{
  "n_layer": 16,
  "bias": "none",
  "parallel_block": false,
  "init_std_down": 0.00783,
  "optimizer": "adamw",
  "weight_decay": 0.19,
  "warmup_steps": 452,
  "doc_mask": true,
  "train_tokens": 208500000,
  "dataset": "wikipedia_en"
}
Each number is 128 + 24 x the weight over its row's rms, rounded and kept within 0 to 255. Layers, rows and columns count from 0. Numbers have three digits each. The size before them is the row's rms in percent of the matrix's.

# down: layer 8 MLP down (transposed), 512x128, rms 0.0787, rows 88-122, columns 0-127
# gate: layer 8 MLP gate, 512x128, rms 0.0914, rows 89-123, columns 0-127
# up: layer 8 MLP up, 512x128, rms 0.0788, rows 89-123, columns 0-127
down88 101:112138116134157128093092096135097119141114162088150112155095068097150125182121122125187146145139109112167163143129162176111137105132087133126149129100186148162135114119115121116160108107149104127141123056130174175163098119146108095094103115138133130096124149143150112110157118122144133116100113124121130150124140129120132111100139146139124120137068106129136122137130164115116118152133
gate89 103:106112162110116141145141168150108164078093164119123112154146114122087163138140126073133087149115131105142161119146118135136096117128140125141093186170148106121119135152102134131137132114110099132123100103136099142136150139128119174091073128072156091106148098143118122148089121122143120096114120092122126161108168142148154129137135130157123187118137133135144131126123145152113094132067
up89 100:127096121127110149157117134178115096103132107141127140157123105145090120158138099155083151105132178140103126179129140101108145143156096088149126133129163118133148123173115106123121111118143172160142130117119074159132126151104149115148125113133077120148139122133098181130166124101179123109096138116137170098148089124131132114126128131178090106105125108166117105155142151165122144147164
down89 101:152193116145144115127129109095126143143164100131140100100135075179122136132085095130120138133137135123151108112102140132087165136125104112141132147113137137152127144148116190118101118159145125156138142135121113083127122113120165115118117096160123137107098120132097149062149129117154142161125091107157179112117124126160140115092130117163154115133089143102073122107144079134123110099165
gate90 087:157132117098120154146124154116114163124125166123080131187115114159101126150147133157111102131113149108127130101122095165128109091073126125134109114140129104110141149158141119142155133136104168150093152130161127194139123107118147113112115091129179159130131104127076108116132137131157142135138125105108157112122129142108104124178088123099191139120087165114090111121115161160095109119109
up90 092:066141132177141146141153123109139168140161154129129107118083124150125124125174138120125153156133141140107098116133130148108116189163140068141125138113117105132119139090104148127106156171132111159143149127125161148117081140153127120110085134144137110124119125099164178113186133145095121143121159126150137147128124119110118121127162146117113079140104144086088157148089137156106117136170
down90 091:128185160143112102155117096150107143179096096128104181138107114117121103133127152127131138116111088139122075114162142094113127107137131145122143155141137152081148160080146133145190112140109104115169114149123108154158122151112170160114102127086111109155137158122122117100138120145136092113079146143147158129176131158121149137149120085139154143143130135119084153150118143114155141146126
gate91 097:103139165139137128142111154124124172124130142131108103117166089108128159168088106144115154129137131133139130105129128122136110146161095111117132154110138180144111099120120123127128074158108141136153134111131091136122107103083171105095145111124079130120192126086111141126101153136103101115149098187108127129098149121163121095160130118095126149097108080096140098134139105149175135167141
up91 098:119100105132164130101149135107118109143167138145143081110126132160146139151076161147116089108123122077156155127137119125154110074134164093138150133146141124124140080106100145132153127134102108135137150118149103105106165137118171111123124130119119153103094168106107176074139105131119103123165089128158086177120163155129128117135106131112168091147095109161117099151115145149114139138131
down91 097:125155138138129117116123123105074110163130120127069149140109109096118114115138179135109142076155102178136109133138162148121135122173133180159163143138150133119117100123146133107123102129123098134127139132111130115135131130154106119126165106065112122108135105114066173146132111131146092134125119101146158151179126103122103151149093150140118173115117183101161141119137096123111123085114
gate92 086:114143125134154189130130076118109092140129085113138111150164120110163132144127198186121141112115133130135144128098134151127108109129100142118132098108139101131149181098064088118083141154115142127125114123140118167129108130117096083134127154134154113108131147117128097118129069122117116114136130093172146117150115090172112134161118117126099176153145119136095124137097133140152113108117
up92 098:140121103130127128125082128100133174128120124134163100107113128130166095136126119130111149114176144133091139132094129112114117154124138069154118124110137106131121097133165144131157152131181141111175138140123094146141117190139152128142127170083134109148130122152158068103143159124142127149111141187101114110142123098125143157129123068119107135072118091137121155092100117104103114114109
down92 098:148137161134107128099140116138126146108115125145130153138139160129102102118147100142159164073090120120131123101119130174091143149099114138131131080097085153080109152136141145155093156130119097196097158143189170140143109110123179099105138153130110086136097122132135105157112130115159120126132135137131122121099144141078113135082140115149105145130124116134165095170130120143134165115130
gate93 096:197108120110131117144144118088142122099153164157134159150134122139106137094154148134101108101130160149099137154149081088122084146167139135142140110082113117133088114129153138113142097124149156118091136119155146143113094154135175129122151120130154138159154108155135189101103127115173132137134105128130107145122128137105126133122157133069180174136122122087159180143138117132142138124131
up93 099:145188105122127161086128150136129123127131091154126126115135124133132203105098138126055076126131144132139167134120111097214162145099145135153141111149114116119130147129103124163137104104146144126112127135118140143144105110163094131131116115161095103157147188135114107111118126152100146154131118119121120138099153127150136170139132138146118154159118148125109149160164113081135120131150
down93 098:136130139116117141126122130115119141128130125101101165135105174123113135186096102114142137157115102107148138129107109192137122132125132142117098104155126115145132133124122137164131128144106107170181094158114140105104125120093081169139091145132102104072117143146118125073114113138108111087151102096113146118156084122090118138152111125139128127159151062087132085105151105094155145121110
gate94 085:122105143139122100140145095090156142151154128154174132181142150116155156142091129164133115131185090142114145115119151113124173158107132131147098124125122132147101123138133112142133127161145096116130140121094110170121084162135142105133124103107077145131132130091139170127100127105108127123111110078082126168140106152097131147174114127130150148161154118083137170120127111151083148146081
up94 092:112141160140092129118148119123128116118138148111134091135114162150088115138107140123142131107124121157135151170109097067153132093113077077180145135124149107158129128161118130136156084078147128173094108134133182144117115143149144119128105117078135098119128110167151113157086139094125151148107141155145119132141160071100134126160127112099121136145142099148114121157091130144134103104161
down94 092:142162118117132115125141095147106092153122078139137110122143122119143137155093148123134128131133119118131150142115092139129123104131138146073134144122140151150150164108152120095144085123171114165080099118151136124119152129134102191052126144117123126118161115144107150116124147120141123091138065103134128121164191139136120126139154096143146177144089114142123122090174160118144116112087
gate95 099:096143198077150118129167138099140104152117139115084129152149146102124139116125143122113122137124145095164166115142120165154133148124149095122097128111110152110115171077119115129114106164140099156147110108170103114120142158119134103136114115095118148132094096141111112088146122156175135136162142193106151110081130126111134125138088099154156119139161111110127125162143164089115114115145
up95 095:129152106157145127120155105135136128093128124102094142133132108143153116111098117163118138131104125110122167135125115116156102142142121205146127169137103116118110105131103141174149141128138149077097096137132134176142146102151133149154122160154139120124149110161113169144144164106148091139092116177122129110146088144186140139162137148116107090130178130124115144133151076158148141169091
down95 094:142112158143115093127110154146096143085135118062121116149110136129114128120109122113125132087081146109131132115139117086125139145152145105122127124122126164132142118136065156112143100120141096174178120131127135084093162139121120120151086179083135133119099140096158103181146152129106155138123158140150125158100119155103124167168164122102116140137100091161142142135097146146106147160138
gate96 113:162135160131126141192158127139126128161107157145139116153132101112149126132137115157063138149128121130101139118142100106100112166122147136139127144069145151151131136134127109152132104151102134118108136107160119110141125164152091117097119168137117106118106106162152169110130118126076122126128114158120118198122153162166113095157129081128141194111139151142125180126142135138141103144092
up96 107:115132144142099148130127088139160120142149138150135113140140130154125129160099128157116129151123152129163148122117145126151144140110146092098108123112144144205137160134162164123133083163115131140181105114140123109129125146155125175068107126114138128162116131120115172117179122171092129089114117153120123092174094128088073147095121130160111090145127142116136107145091168107125116128148
down96 107:170119140153117150136112132107152137119174171167173100093142073099136116130114143074137106118107169131159101131121186139120124124140145089145123161111148091148155172124153148126111107125119125143138110095109128092155135127114158109074123091125146121171108111137119143116121168130086129125090134122150126126143136101127107121146091139149075116100170091118125114122150130114134173155126
gate97 094:157158131159159104152077143146145130151127134078113108162132121095131094090154128154190162137121173100156124104158091155093116145104118121116090168095116108088126123105100125110102097114116113169128101123126129113102107119160152095137111097103136132103150103096111152158079155153101122124079119140101140116168136120116129150116162154135128148114129115128117124118110119108092090135139
up97 097:103171139111129181117116137119084130142102115113133144138092111177163084133148095141155166145097093104129157147181127112162102105101152110145125158085128121141130125108128130098134136122133106175134117117149119141105149120098141162138129075107070102136124156179137134144101111125119101121099127100145129123145140127098130150152159118126188087117098134152130166171138099111136120119132
down97 096:119111069143120087148100129113122144124150149162143174101153133145143124116132190128170101131094143150111112142125119088115122114158097096119136124107107131088102143113134080107088131145148150153092119032134112122121153158140136119124146094138125117137108116129110111169096143133077142148116112112132140144160126119104082146128120121166133097126095109160143108132137153114131149171133
gate98 087:116106152160084139111147132121125114119107145109108148142118145116184157116112150101167094169142100175164128085106150101135069094133141141137147091099126132121164132132094174104113135145162153100086112134161081173111141131126143094113130099113130185104158115096124158131132148127163123121136132126120124110136172113127109156108124120154118112153101125122109144087124090118139114109091
up98 091:109117094142135156122132119109131123126121180123130152135103135138143088108112116152151143167137158153153123132166126133129129136117155138132116122140132122155147132180114147122143113128128087174125115138114151146176128125154110122124137138064137118148100123113147121125119166121141147049098111177179131107161140057148132140101147128103085107101137110095086143120123094120148063144138
down98 091:162110168135133146112137103120147145119136116128083121102097158091124087171149096147150132104125151093148120139151078074139117151131132112134134134098142141132088166184162105175119134112119163107179129137092151126100124126148103147136140113151113111095139149159155128171169162096102121106137100137104116139119105139135112116167127137168127153129115140110168103111146111107090117113168
gate99 106:133109153145118128133123172115114189126143116106120151146158111138081167106128211129123108098152116141127123138137109123115128101111133159126120145114177113097136090125158131171082116112109104120108099094127118113176108129122121128125106147165098125106128066124093140143123135122143180153113095171155120146125138113171131122134154110182112096101163098139113124110125119105128092133134
up99 100:149127140124170137120110150137119123168140181119086146127152186089127152180166132163154130106168160090141166135129143132117132111135139146139124115108130145141134123062165144117101119138072082157109121113116159112167107135110126095122154165105117109150199137134148139127117103161127126131137141144146090105121151091143115126112172107125118108125116153147112119134120162141120111124165
down99 101:168125109125124106137089092108123111141162127130128122111087098107109159125145131084123180141167139143164097119101150134107082165156122164132097161156091151177113108124144090075152130167081118142113150060102132173126111119115163147125140134116106129159099151111111136128125107120133131104138132120081115111119087129120116144167127142137140143106107121117103145146111124158112097120159
gate100 097:131147166114108134114100137135120098122100147130094156119115168121089144134147162122126080144112105157183125108128119129125066121125156173087099145171124110133140149122089181165116134096120115166128143097130157135102144130131153157123098154066146096134105104123128104114103128098104128138126098144118151139097118131129112101125083109096101157078158164117133089134120132110140111130152
up100 100:111161084096126114142140158111124128147163148138172136142125133128093126167066092092124113156149131131139193109117126108129123096108104161172125133115106112113120095112119116139096146143118146129134163105127107099136143126126102098189107125144096114114109138153136131102152103110147080140129126159176120119157111100162101092149071134116127164119132129087137095121168160140130151130153
down100 102:143169102101134148139130123131109129106144158153133128141123123113147161130087132104076143112161137142148138128141110143152104164106102088128113154137076111118131159143134133129104102161138166083151113076119139124135106146146127154152145128089087114158072143129122153099119096120122121121107148139173108114138180123137133099073172098134138129103138121125149166093170110111073125126098
gate101 101:099170127147106123131124140088137188121106118175123111093118091084104132079167132101117170151154185180116105115142138115101121114087123154105134094104152092139088149138129106104140135164165089143166123143148173152160083164137115130142109110121113112116118116106124109119117164120104130138129118132136139173149126142151114116139109110160162157123142133148130152130129146100126087122112
up101 104:168110126084133136128120182117100149140131128130119108107145120138153106092132097160142156150147120122156092131139164161117109135123081134146135141117166094127154136114111121152100122136141133111141146127149152109112103116113144122100160115089179131113082164153095129118179116146108157204118105108140183099154138134099108111129119118147112168116093179116135142115153172108159122129149
down101 104:116156126116123144141127108167109126116083143086096124133140117113127125120094115117133178153144151129084096114153176132096137136154120107122126158128121131143121118137171152139136137146167093088096136111107136097105107098136120116102133138099139148091087197101162158092156106150158123122137108143143132133153079149137091135143140086133140132115112159128098085131135102087166110179148
gate102 088:083130135120083115103178121165093092124127142134164113111126129133140126123105152169108071164144133103123163121103112077138116118088185181080107125089125173122146128125129131149111141122165161138094157129142105124123111141120142105135154063114124112138138103144124132112138105125152104128129127087113091113178147097111120095122137113106141147132108112125126139150134160143141169147101
up102 097:117106110143155126162150112118081127114122158103119124112127147137137100207128116169188125111125158145150117163154157116126112149116158082098118154079114140132116144137145120156113139115086135107106095135138134148126128141160134135116127154098129122175081111207140105132138148114073163155103113142152115149138123103123146120102167117160110154125122124102135133112142101088129104151133
down102 097:155145132113152118151113130081140136094196149163124146112115121137083186147098140090135158123101176123088096136113111105110130127125099119147112146134129114118087117128116192142146147126126147105122141105139157125101109078119148154109125153151112137100105159105107105129115132119135112144093168120147150136130163125084154153114085121159132126144164143116175141123120126179114116158091
gate103 089:165155127134090127133131145150108124110115113137106137084114170147119128089089131155123121152148118209130123129103130142149125129105155157136154129138162171132086153100122135109144123169187128082129132142122166113158133148096125135155169137120143124122131133140099159163147153141109119106105113151137144149119134120102113134128145133147157157132132095089107074163156097188136101133087
up103 096:101128111095133136100129149092116131114138141154140082171127140118112135130149140089090108148105097083161163107102107181135107123131114158135184148133157159120122162126116107133153122116106119132126179109118177111106149103120109145098139108168134122143143154103126166113162115108144080125128135072155110171108146116134138184107103141126159105148099130122162138147125087147149133145097
down103 096:163123124134114086093109126134098091096173147064125133115127114136113135127134131115134130092154117186147119144144105127121150080134129145134112108145123159115125162124127106157125133146120134150107110048150130106139113136113122156138173131193158094110140117113061122111106126141104104144138126102106090096123130123120088077108132120132100123123089169117088133136123100123098135136110
gate104 100:081140079138123158160104116148109143128078164166132144165109113143105162136121093149111094145126121132145114127132130129105096175112122159109125136142121116150116159145082111086123095124147118117137121121160103140145115137069145131144072148112143136085169118090126113149119148176090157119112143157114135130147149168144121124108128157139138119102197140140105124141125116164171113159126
up104 097:098122116080132128113142142111157127147107140134121112109172153115127128139159150098144184122150107159114115110112105114087100050151151079120132119130126117075100109121124106149130102114095128121167149130120122131095123111116186140102135134159103103123159121132120116105137125128103156105135109185107110130106090133121131183144118172093123139174150128108124122134143065136155142136133
down104 099:135117119117113141114091141108110150162095124138157093166095169121164131128123113149139117096054120139171130048120121109112120158098137119135121102124090122147136133108078132131153141108120130129103088144131151110152126112098123120158140161147146146166092123125120161148135134074130100110129125116137111089133082167164137071131137134123150135106172107154142094136110134136143133103103
gate105 092:123126128176156135114106100095112112111114149117083124159108116140121149121131180117174158074109153116113100122114148133101128092094116118116135112111173124129084111151145140116140111142138116191127101131130109096154104125092095132145111161144128158088170099113102124151116141083126110110121086102123109088137130103141122099152139107124100180108117133141158092182120137142137084131117
up105 102:145108122110149118121133120144160147095125148084117098116147157124100087131101126166113135110159085143164136125132114114133140105131163119127138113128133132167146116132121181129125117141139125143131129127097120144164106159141123044157135132153158168112065156127103131140145141096123107125156173170119128124073138115182122133107163172105107117143128132110136086092090144151151099106123
down105 101:111153123130126122186154132135148127124181103138126124150137121107100142122132107115128125166119147139109162139133099157120130134131131121125148152136119113104109139080117107098108123143155142086164115143169091174116117092143194142135126105151114128169136131112135165129114146158180131120177105161142145162101108116100148204142111145141135086129151123100147151105134103088117137125183
gate106 101:138087128143138154139149153130131134101116163116109125186096123116113184176127148107129122117130118131122140127133120123132112126134174109110128149125125106158154106121115107147121127157149142128169099095119126171126161144110142126102087118132138118141122147143118151072151122135147118133139087175125154109162108205162122175158123150129154086139149082145165109078127126148155079151140
up106 100:163163129138103123115155125124100085141141161096129092083097162160122114108120086143134125102150152121180141136142148127114129089095100141186124122126168130115135142138107130130117168131171177149121124144160125134093100116118103099121117124130125121134121129154079129148119147091139144098138154041149147095114131149174130132097112133145131130127108115137118099124111174110143108086103
down106 100:097134155147130101160095122126161159140117107199133141148094134143129160133133122102124127139136150111123165152159144113119097082164185145125124124118149102171118140120118099110129121124100148123110113058092106123154144150117129126077145115116138134128115142159139162098127138081128156077112100141076132113139117151123135129085125084128118082123158090150088138145097133140122128135146
gate107 097:165133151152091135124160139103128130096136127144132141168108161101122172120146128131096127126114142128106140114107124087107118103109126136151161136134100151174137128117106155112122089148085141088120068130136122112097116158142138106147106113124142109118137117125133118160105132144118105128134128122153132110161159130106197178123197114141190131088132138137148123114112179174157109160164
up107 097:104126173107132129132156116125142097151126150121127105137161130067078108144152114129105106129127077123104131131162133132102140138140128123170183135112123090148157105167170133167122102122182105107132101101112156132111116142098115127140131091140080160098144122120109136131179145114171096136145167143146152066138144116133108118164150135138121134158106145137083145113096113158148128128136
down107 096:121121161103145144133106122143117120181128175124118136113129097175144062105174176160106165147148151110104141125116152146160143120124147083136133120106155127109076156101098128129127122133113143099114138106119098125158134089124124121086133151150145151126121144107100156121135084145120144102137153117099087137097166128118106103111104177119132138152155119140160175113140099082138157098119
gate108 100:134146103134142131138125133118091150135130132143110107121143150128125088123148157086095137108105100130146110110132133117076146128147118142147149115162169151061112168135137115117092121149113133111172113134167098165157136176129125116126063169085099149168188112150145145126112130129116157120119109119100162070165136150106129110119128147169109087140166130112147136140116150140133147133111
up108 103:149145079103050109127148144085104150120117113105133124119137137122160116139145113123108114137158123135105148113097105155144116081150148069124158129157148133135128167079090149155121123147139160144152103129124138142123151149172118135141137116142149164141099106101185096161080079107150126107163164108111139134153124105102091112117150137113105097157121138141099151132130158116105136125134
down108 105:142119104158137139135119104129169154141129154110115123158135121115148131124122129088106120153104133131100138129116110141102108118145065094143127130091101054143157156138139115087133153180113148095137123146100143128142130109133090100118182083126144122142131140134104085170126158123111139135149122171153074117130084142148168153162123110124139128116109107093118114156177102118142146105173
gate109 099:116127116127138162105130152126153137088156157153136133141146144118101197141097147135117154107177133101118118119115110143117090152113145142154153192164179120170156124152140125148104124133153130128088122091139127104109094119133094154143108087112137141098175126160085102163127128149147176127161104167147120141146157131118146109132131165142147133109132101103094119135117114084116116159154
up109 099:153080134127131123175156165099145147179141132141099096180118141124183134132123126123163145176161116171155151112129131119094127177148074130120114155159099145127123130110128137132084123126113107117146144147129102113114081120124122126147091126134091141111181178157120116092108098140121114146086136118120129091129153141131175150152137172092119150127133122122139124164146143105148119115118
down109 101:141130114101127147094167105136139124139111132149098146153081144100102145084103112145136101158108134123118118152151124174105064137095132125151119137172142139169135111124150134116109114120044113119092137134130162157070120109088106129134097128146101110106178129111116107139122127163140117133121123123086127168159156132157157128100162119113118165092128121140132155168118158132124141161121
gate110 094:139137138166144116164094122105107125174145137103143135143139156130122137071111106163140116148136126151124125095141089108121145115125160163143112141104133126102131117117161096082142099155124099119093147110127164102104145122110110121128127149083135143124118147187115089164109128122069115150100105113135153118129125118135167085130092087078100144166131143081115080104130123133148088159130
up110 101:131133148129147131154135175124142134120090136100117089156132142123156108118130142108089135129114101128112151159107104117161137118090094164086137099161085128123157157110108097132118089132152140122155115160140155146129063138155145094104111145127122140167106098158123152163136120085143143127145127143136142069122138134097161143151170055139132111163117131125095119137105124178114149110104
down110 101:157117171131143106157156130201159095127111159106162159162140117106080145100154158124139131123103112130117138093090111114111109117096120147138106128109138141109192098143122105123120090103169137150120157148094126171094132110157127141118135175135136125114116160096156144123192114136107109139110130163105116138097127126117142113104116101100127125153109151140100119137100125156117124171083
gate111 098:113166136110135126179117118126120128124132136152120174136089124167110104098128157140143107118100114137107084074134136132121124127148139092097145093162105123146113122139112124111148175126156187120123116113155089148117141151120161144146066137149143125115122132109095146148110124134131105143126095168170109093132173133090155149116106095133107073116111090149163110113117146168165121108159
up111 100:145115118149164130160143092121135128129155172080152106076098157157098115142167113152117140130112132128147099147109114108116171135107153124156108155151123155129139100104117134118111083153116078114166155133146145129147123106136136139149093154149114142098146145154123121143150103087143099143086161160160106127104090172122087127125128095144148055128116114130154143169105139150162121121122
down111 101:125123154115072119138160134121138093165147141122145144124170107152162077134132136149162084103147174136160063113135088169163164090125113121149116132134125137157131155109136119122129125145130149185120117122127139115125154121112118121139141105115116131127081144162133112119139155135092117133109089162149149140174091120114134141127086122131131118120204146153145135089164122137122083111122
gate112 096:138098151167090156114179145110105141114126134118142110106100107141186146102164151108105142142132127180131120129130090139105153091165150089065143144102164087137118092133120158123133101138138152134144159127157132153164130118111147149120118104084086115125136113156170100117090125154105137130123114132098100132166159168135158122114125110134089126129120090120120135143127162170119136165138
up112 102:123105120110097138127105145159134132110143127161140142133131104080138158208124108123119116082113130147154108115156127119110119117077123141112120148171131147127123109110110115131103113117106161132116104133148148111105110146133146107143101093141135106119143054151105167112111095108099170151176155099169126149161156112117099135148121171144119103142152149153176165083113135107118133131164
down112 101:127113132148114126130138099116113126111129181125157111170130142157118122107167154079141157149109127129114123121118134143126149134150122133137126101114064148135113147185110111122123155158113118166162157102103137099129127100134088126110118126163136107129115167092134083105100132164149104158088136204081108130162111128139124142078118139148175137144140140138075134143132139115103125133082
gate113 100:100133130145081122156155150110097120126101171132092148179155164087161112097086161143122138141116101129145184116116140127097141146128116148141140126146143122134118104168139110180114147147122170175143189086160140158150144123110129115077135128139124130151148118148102146110133136080092163090136132178137177113152119122146126133116152140131141110131120142141132155108156135115155115131150
up113 102:110105135110143166128130086093163144137119135125178101119143129151118089094120098128128117129140116177129135170147151141159123088153129107166112067102176132143151128136156125104131138131097105170093104117117148143147090132129132163146101137132125116141126101143122143111127120161126168139165107123162138086111156135133088159109100117177105104159123172088166125123156150124146139134176
down113 103:154129122104127134130082107166158143149143173136122066147151137116131136135158122163102168084099169162127138101108128132056124120137121132101135128118136142080108076152136146109119138155102148116166168125123145136147126165135117121110101150137116090111087108120123159131138116123166090089146127156132146162153107138139075137131147128134147088148134140115122150121118123112140058113126
gate114 098:144115123140145145133160160150111132127157154137142160123127106087136126116125106167152129155121138089068158098133129123133100136117111135078154123149127128158113151116130124118087139100137104168139098135135103079099119120125093080088123109130104117099084090115133130099149139123145085131107122131098102134146141083094155119145100093136173165180197138096111132122114099107121137123129
up114 097:097138116164122095110140146127157099073154151110091146125119114127121127123088100110096110170115096140116161157128169152111119162079147123148130170109116114167154127120155118109146147133135118144109110129130087167167170094158087147125150138147138107159093129117106174117140167097142161115152146157127129175120123136152159160119099123110163134124135121085099173140126141131152110135156
down114 098:103083149127167151123130124128140162131120055139113148139101166115108138137124128104139139102140137122176132107096162176132148091125124133134112118119116122131162159113127134133166108123105156076146105117136138180130144111126162147159128138159161124158145120079152139180137123134126122178135147122139125123108091161098108177097108169093130170122077096146150107128113146145141126127142
gate115 106:127125185103141109109148122148105116129132130157086115155091095128137136102099110142117108144185151149132075103149126128081125117148135112121102149128121100145133163158118125113122169174145146132143106104146078111124149128143110142127144076122110144144149117146138095110116097112138103134109142136126118151140129162148108153129117092128167141142186152150172115186063109119141149161105
up115 099:162125157176168166130143106137097149145130105126156127116150140153107110147143104097189132115119103134111108136159123122109075160166141114150117103074150097097147135106131080072156131120116139154119142143127160109139086090158154146139156107120133097108071111119119104136136186095119136139114101106175142142114090121122135128114143124145146133141131113170139120126106109127145111099148
down115 100:125103121121135095134135146148109077091111113119123116128112079160104087177122093132127130108109193123101078092112108148090135112151155136091151159143125133122120142136128133108125110148161098171110132141168100167150168146121130131167120087160127107131096101143123094144146089097107086145103136136154133162133084123145120145144112134118146131141106092170103113143150111145099153111127
gate116 110:137126170141115131159131149143133136124120133125079127179151164112111131157111119139152112103138155133114168120111134127109110075128161161084114142126115088117114101146101084130126133175146172141161071105155166122109129147118136111114088154089122158113161152102135139060109185124155105137148090111092123129135087141135132153099127116110131132089148131101105113136116128159122126133145
up116 104:110130089148173118158104112124119158105136124099119116100133115111099102143138131127101125149122095085134134163145143084166130144091141123113128140081114108124113144171130132165145166150109123128095141124128156132130106092103144138112121133179136114117157120138081153116133125087133113170099165075132096156135154113061145125132104112131176136159126146104105111140093122165124086124082
down116 106:146124175170142132148148108126107140145107152123146137137122117103135090079145127146130139150160095125128130136169115128135122155139101141122107140107156149146121121121173142086155163126077116103115156111094099175144098111130147128171152115136141129145124039094120135104083109095126136158109108084089144173073153125113130116106114131091137147117126117104122132135137098119119098162120
gate117 104:160141131142140135112155118111080163145124082113071112142112113093134125137140122143084133136112150094122138159060106172108145136133127137116087105111161148103094139148151173113155156165167119112079150124177149106177137123171101142104147116162128137139153143093130112127122127130104134119080133158103150159129170146138134134157127110124174149091099120145124122158127128127134133134126
up117 101:148129116152134147156101120146115088149119151155129110099162170128090080150160092105145146109123127145128108118118116155123192146099121130180106090133093145105116111151130117123125108105161126166151113126152078099117092115121134096079123120119128145166118136166144124152149176120125164137147136152125116168094128152148138109130104116172114082145118137110069113124108084135104138125116
down117 100:158111134113122106090123152101129170142109151104145115136123115088098118117100118100149123108095125116107142163155143114099095161082123163111075136133141129077112144174085143136161134140109114166143122097156115145148071115127166151147125095141113087103111119132143121131110101146109131146145119119081118180134123145143102121149163147140125116092146163133108150114158183131115091135162
gate118 101:152148120145147145139147146136106135104095135143149140133099098133146072112075107119139111104139138134132169126142110085113140126148105148144097162165120122159131115112139165173090150181113118187111100125129143121111133116178113116139115128074100155090124108118141129096095136142129137113121083122093156138170116151129170113108123105125134128140134100136129065167127084117105110153158
up118 101:155130113146146162104114161122154095188178123136178149139102152151131101125130140154133128122142098099091112122157106112153099149124148193168154134125101130093119106103131132140153116132125122152156134121118112160096137130125113098139165173165173125139159113160113124152173163104145125109158111081162108146165113099124133127096129158129119157087130111100154135119113128147126174126128
down118 102:105117126148084111150173126118132121115131166138150131083113125141171123090122103135167164145118143168128116134113157132152137117112115091130136134097111123115108138082149091141154112127140102117141102123167126142120171115094074155179118138156110135121157103122177093127102139095147150108125114116114131140111180139064138163166106136102142119173124126100108112136137070117110132148104
gate119 099:187099135145173135127137089144085110125078138124140150153133112146147108151114129164125141139142155155136080133138128144123141122144100152138085161073143144112097134113122116129133090168110126086131155103187144141136150134133118138180110145118114125131097147153119127125109122082117115207134116153131128144118138127135105097180157106100113136126167170148144108111109103136158124148132
up119 098:112108129141117131137131103092108131134128132075131107102118084119145130136109108121108141118177104149150100089092098185115132173094149125131170143121140131121130113162142113105113103072117126177105125119122124055129119112108125095162160119125139141139115168137125106139147131159092126155107141151118104145170113106158160097136116140124118068144110155125129152111139148149156157177159
down119 099:127135081099140109134145109184127127153153132164168119130120103125135175133105152132164117148141112107120103115149136129101081112130106152083085169106143102100125186158097158130133149192126147109142113134126117142101137151107124159130089134091096119156119114119166109146122123133129128140173100114127116097152136102099105142096143069169172119150146142132143135154121116124115093130147
gate120 100:144105188138134158134159137142142135141110162128154105097120186139064097094160160130120167131143140160168135118080093131143124115087103147122098087074118142132149106105138095104150108108162151140115138127142152122111137130114127110175117137141145134129139083114129107154129120127095113113130120104132100135111119143105127148175137096086153136088131098115122118076135145174144142107117
up120 102:152102103130111152113150073161118138115137157158135137106122119140120178148127104146134145123174136122151107111112145139148124138122130167177115135161074135159142109124092164079089084102156171108127172122130107164103175145148097158153138107104168120111122123118128171138113125141110107112132166140136154158154104116200134151108123142119134135135095123103151138093129149140124121119151
down120 102:137135103102169163102142134157103170119164116163092157090083137149167146157124132158152115132142145114107161085117142101136131126152166121127128158141092116117062126100101141130106153139135125136136134156128152102116151117106119121125075125115117144132131178142129120072120109121159164136147128128135110139142158117136102116121169106128075140131097162091130145149125190141123166138093
gate121 102:105125129124140138142123137111121140127101103150144156109118125123102112132111134169122116145118135130083110098115147096109124099102121172142149137135150109128166121137119085109085120178142090118152134110151123145166122126115137089148092133123129130125079105170147081091134118083132103141122085147139129124117106156144065123121190165113155167082140106153185119108108149147158137106158
up121 099:144115117155102142109125181147124135108146110153110111165140147134126134117115140129120147163152169103114146104146094148110162155129105122147145151111134122155114119165153127111176113148115157069094101131129093150124150132096117175114101173071165089134161153172109119121140109148181110155120127113137157111100125110150119117110144142119147142126097109060122096110170138135114137149152
down121 100:139118147135149171107108105110132159180099144121162083141165148153134187116117136127151099128142110136146139151126137165103171129124100046137099113113116115111146186123104133130130135116102166134118117129090156157114092111125149133148164138112087138106140084166143136103113082084106115150113119138135143144134109175106088138144145134155151147150108122109146140118132136130127117158155
gate122 095:134139113119140139101101145097128128145102112144143113116123139152084159098102121081124127182116145102158158117109114133115111138118159147139142134165128106111125118130115128173148094144140130145141113129159145148083155176136141136135071143083168148121131100121151080108118135159132174112131101100151132144109133167114180114127178147171109179087121155108144154154168108113137120117106
up122 095:102141088114111140117133128129110127155124178092091095172134115108144177098139136139107150085148110099123126112139103140157123113125150133130122139091138153161085151100122177145191113097077155125114117141147120093117103141123095103141133116143166136112169154140131077130133125142122148099110116092136145096076162164160135121140131134133172111164123136139147148092110158145136125159139
down122 097:141123110118098139138157175106148127120149179078137139168141123103155146135119128153121151141072108145129113120128074120119105147060101117137119131117097127121127103146127132130139134131137162130130161117143107145134104112137154116107147148105114144097153100130111128151151198159109137182133150105157133109137122136141161124169157149120145134152131200133127146143161194104119166122130
gate123 092:173095127169094115156129153176122161125144111109143134068144143134180092156121145131131108134208123092132119084146092122128147125158118122158065119128134150125128144135131148139126136138103110107151122130135140155132118150125104133138146111156131111151137112167122138155118129139131119105130110090161115149080169116092129137167164107172168127156143134150151125169103126108137087117132
up123 092:138113116142127116078167117117094149117148110105143098148147121094132133100193180094107130167104134165115179128135126117113121082124108131121131135133135147140113092132089101157114165146129121109141140136109151165140112143145143152107115089123156130181111083111157136132137154105101142112104121127135129120151102164112141147125153136122170128167116100166177149066139100112087143120116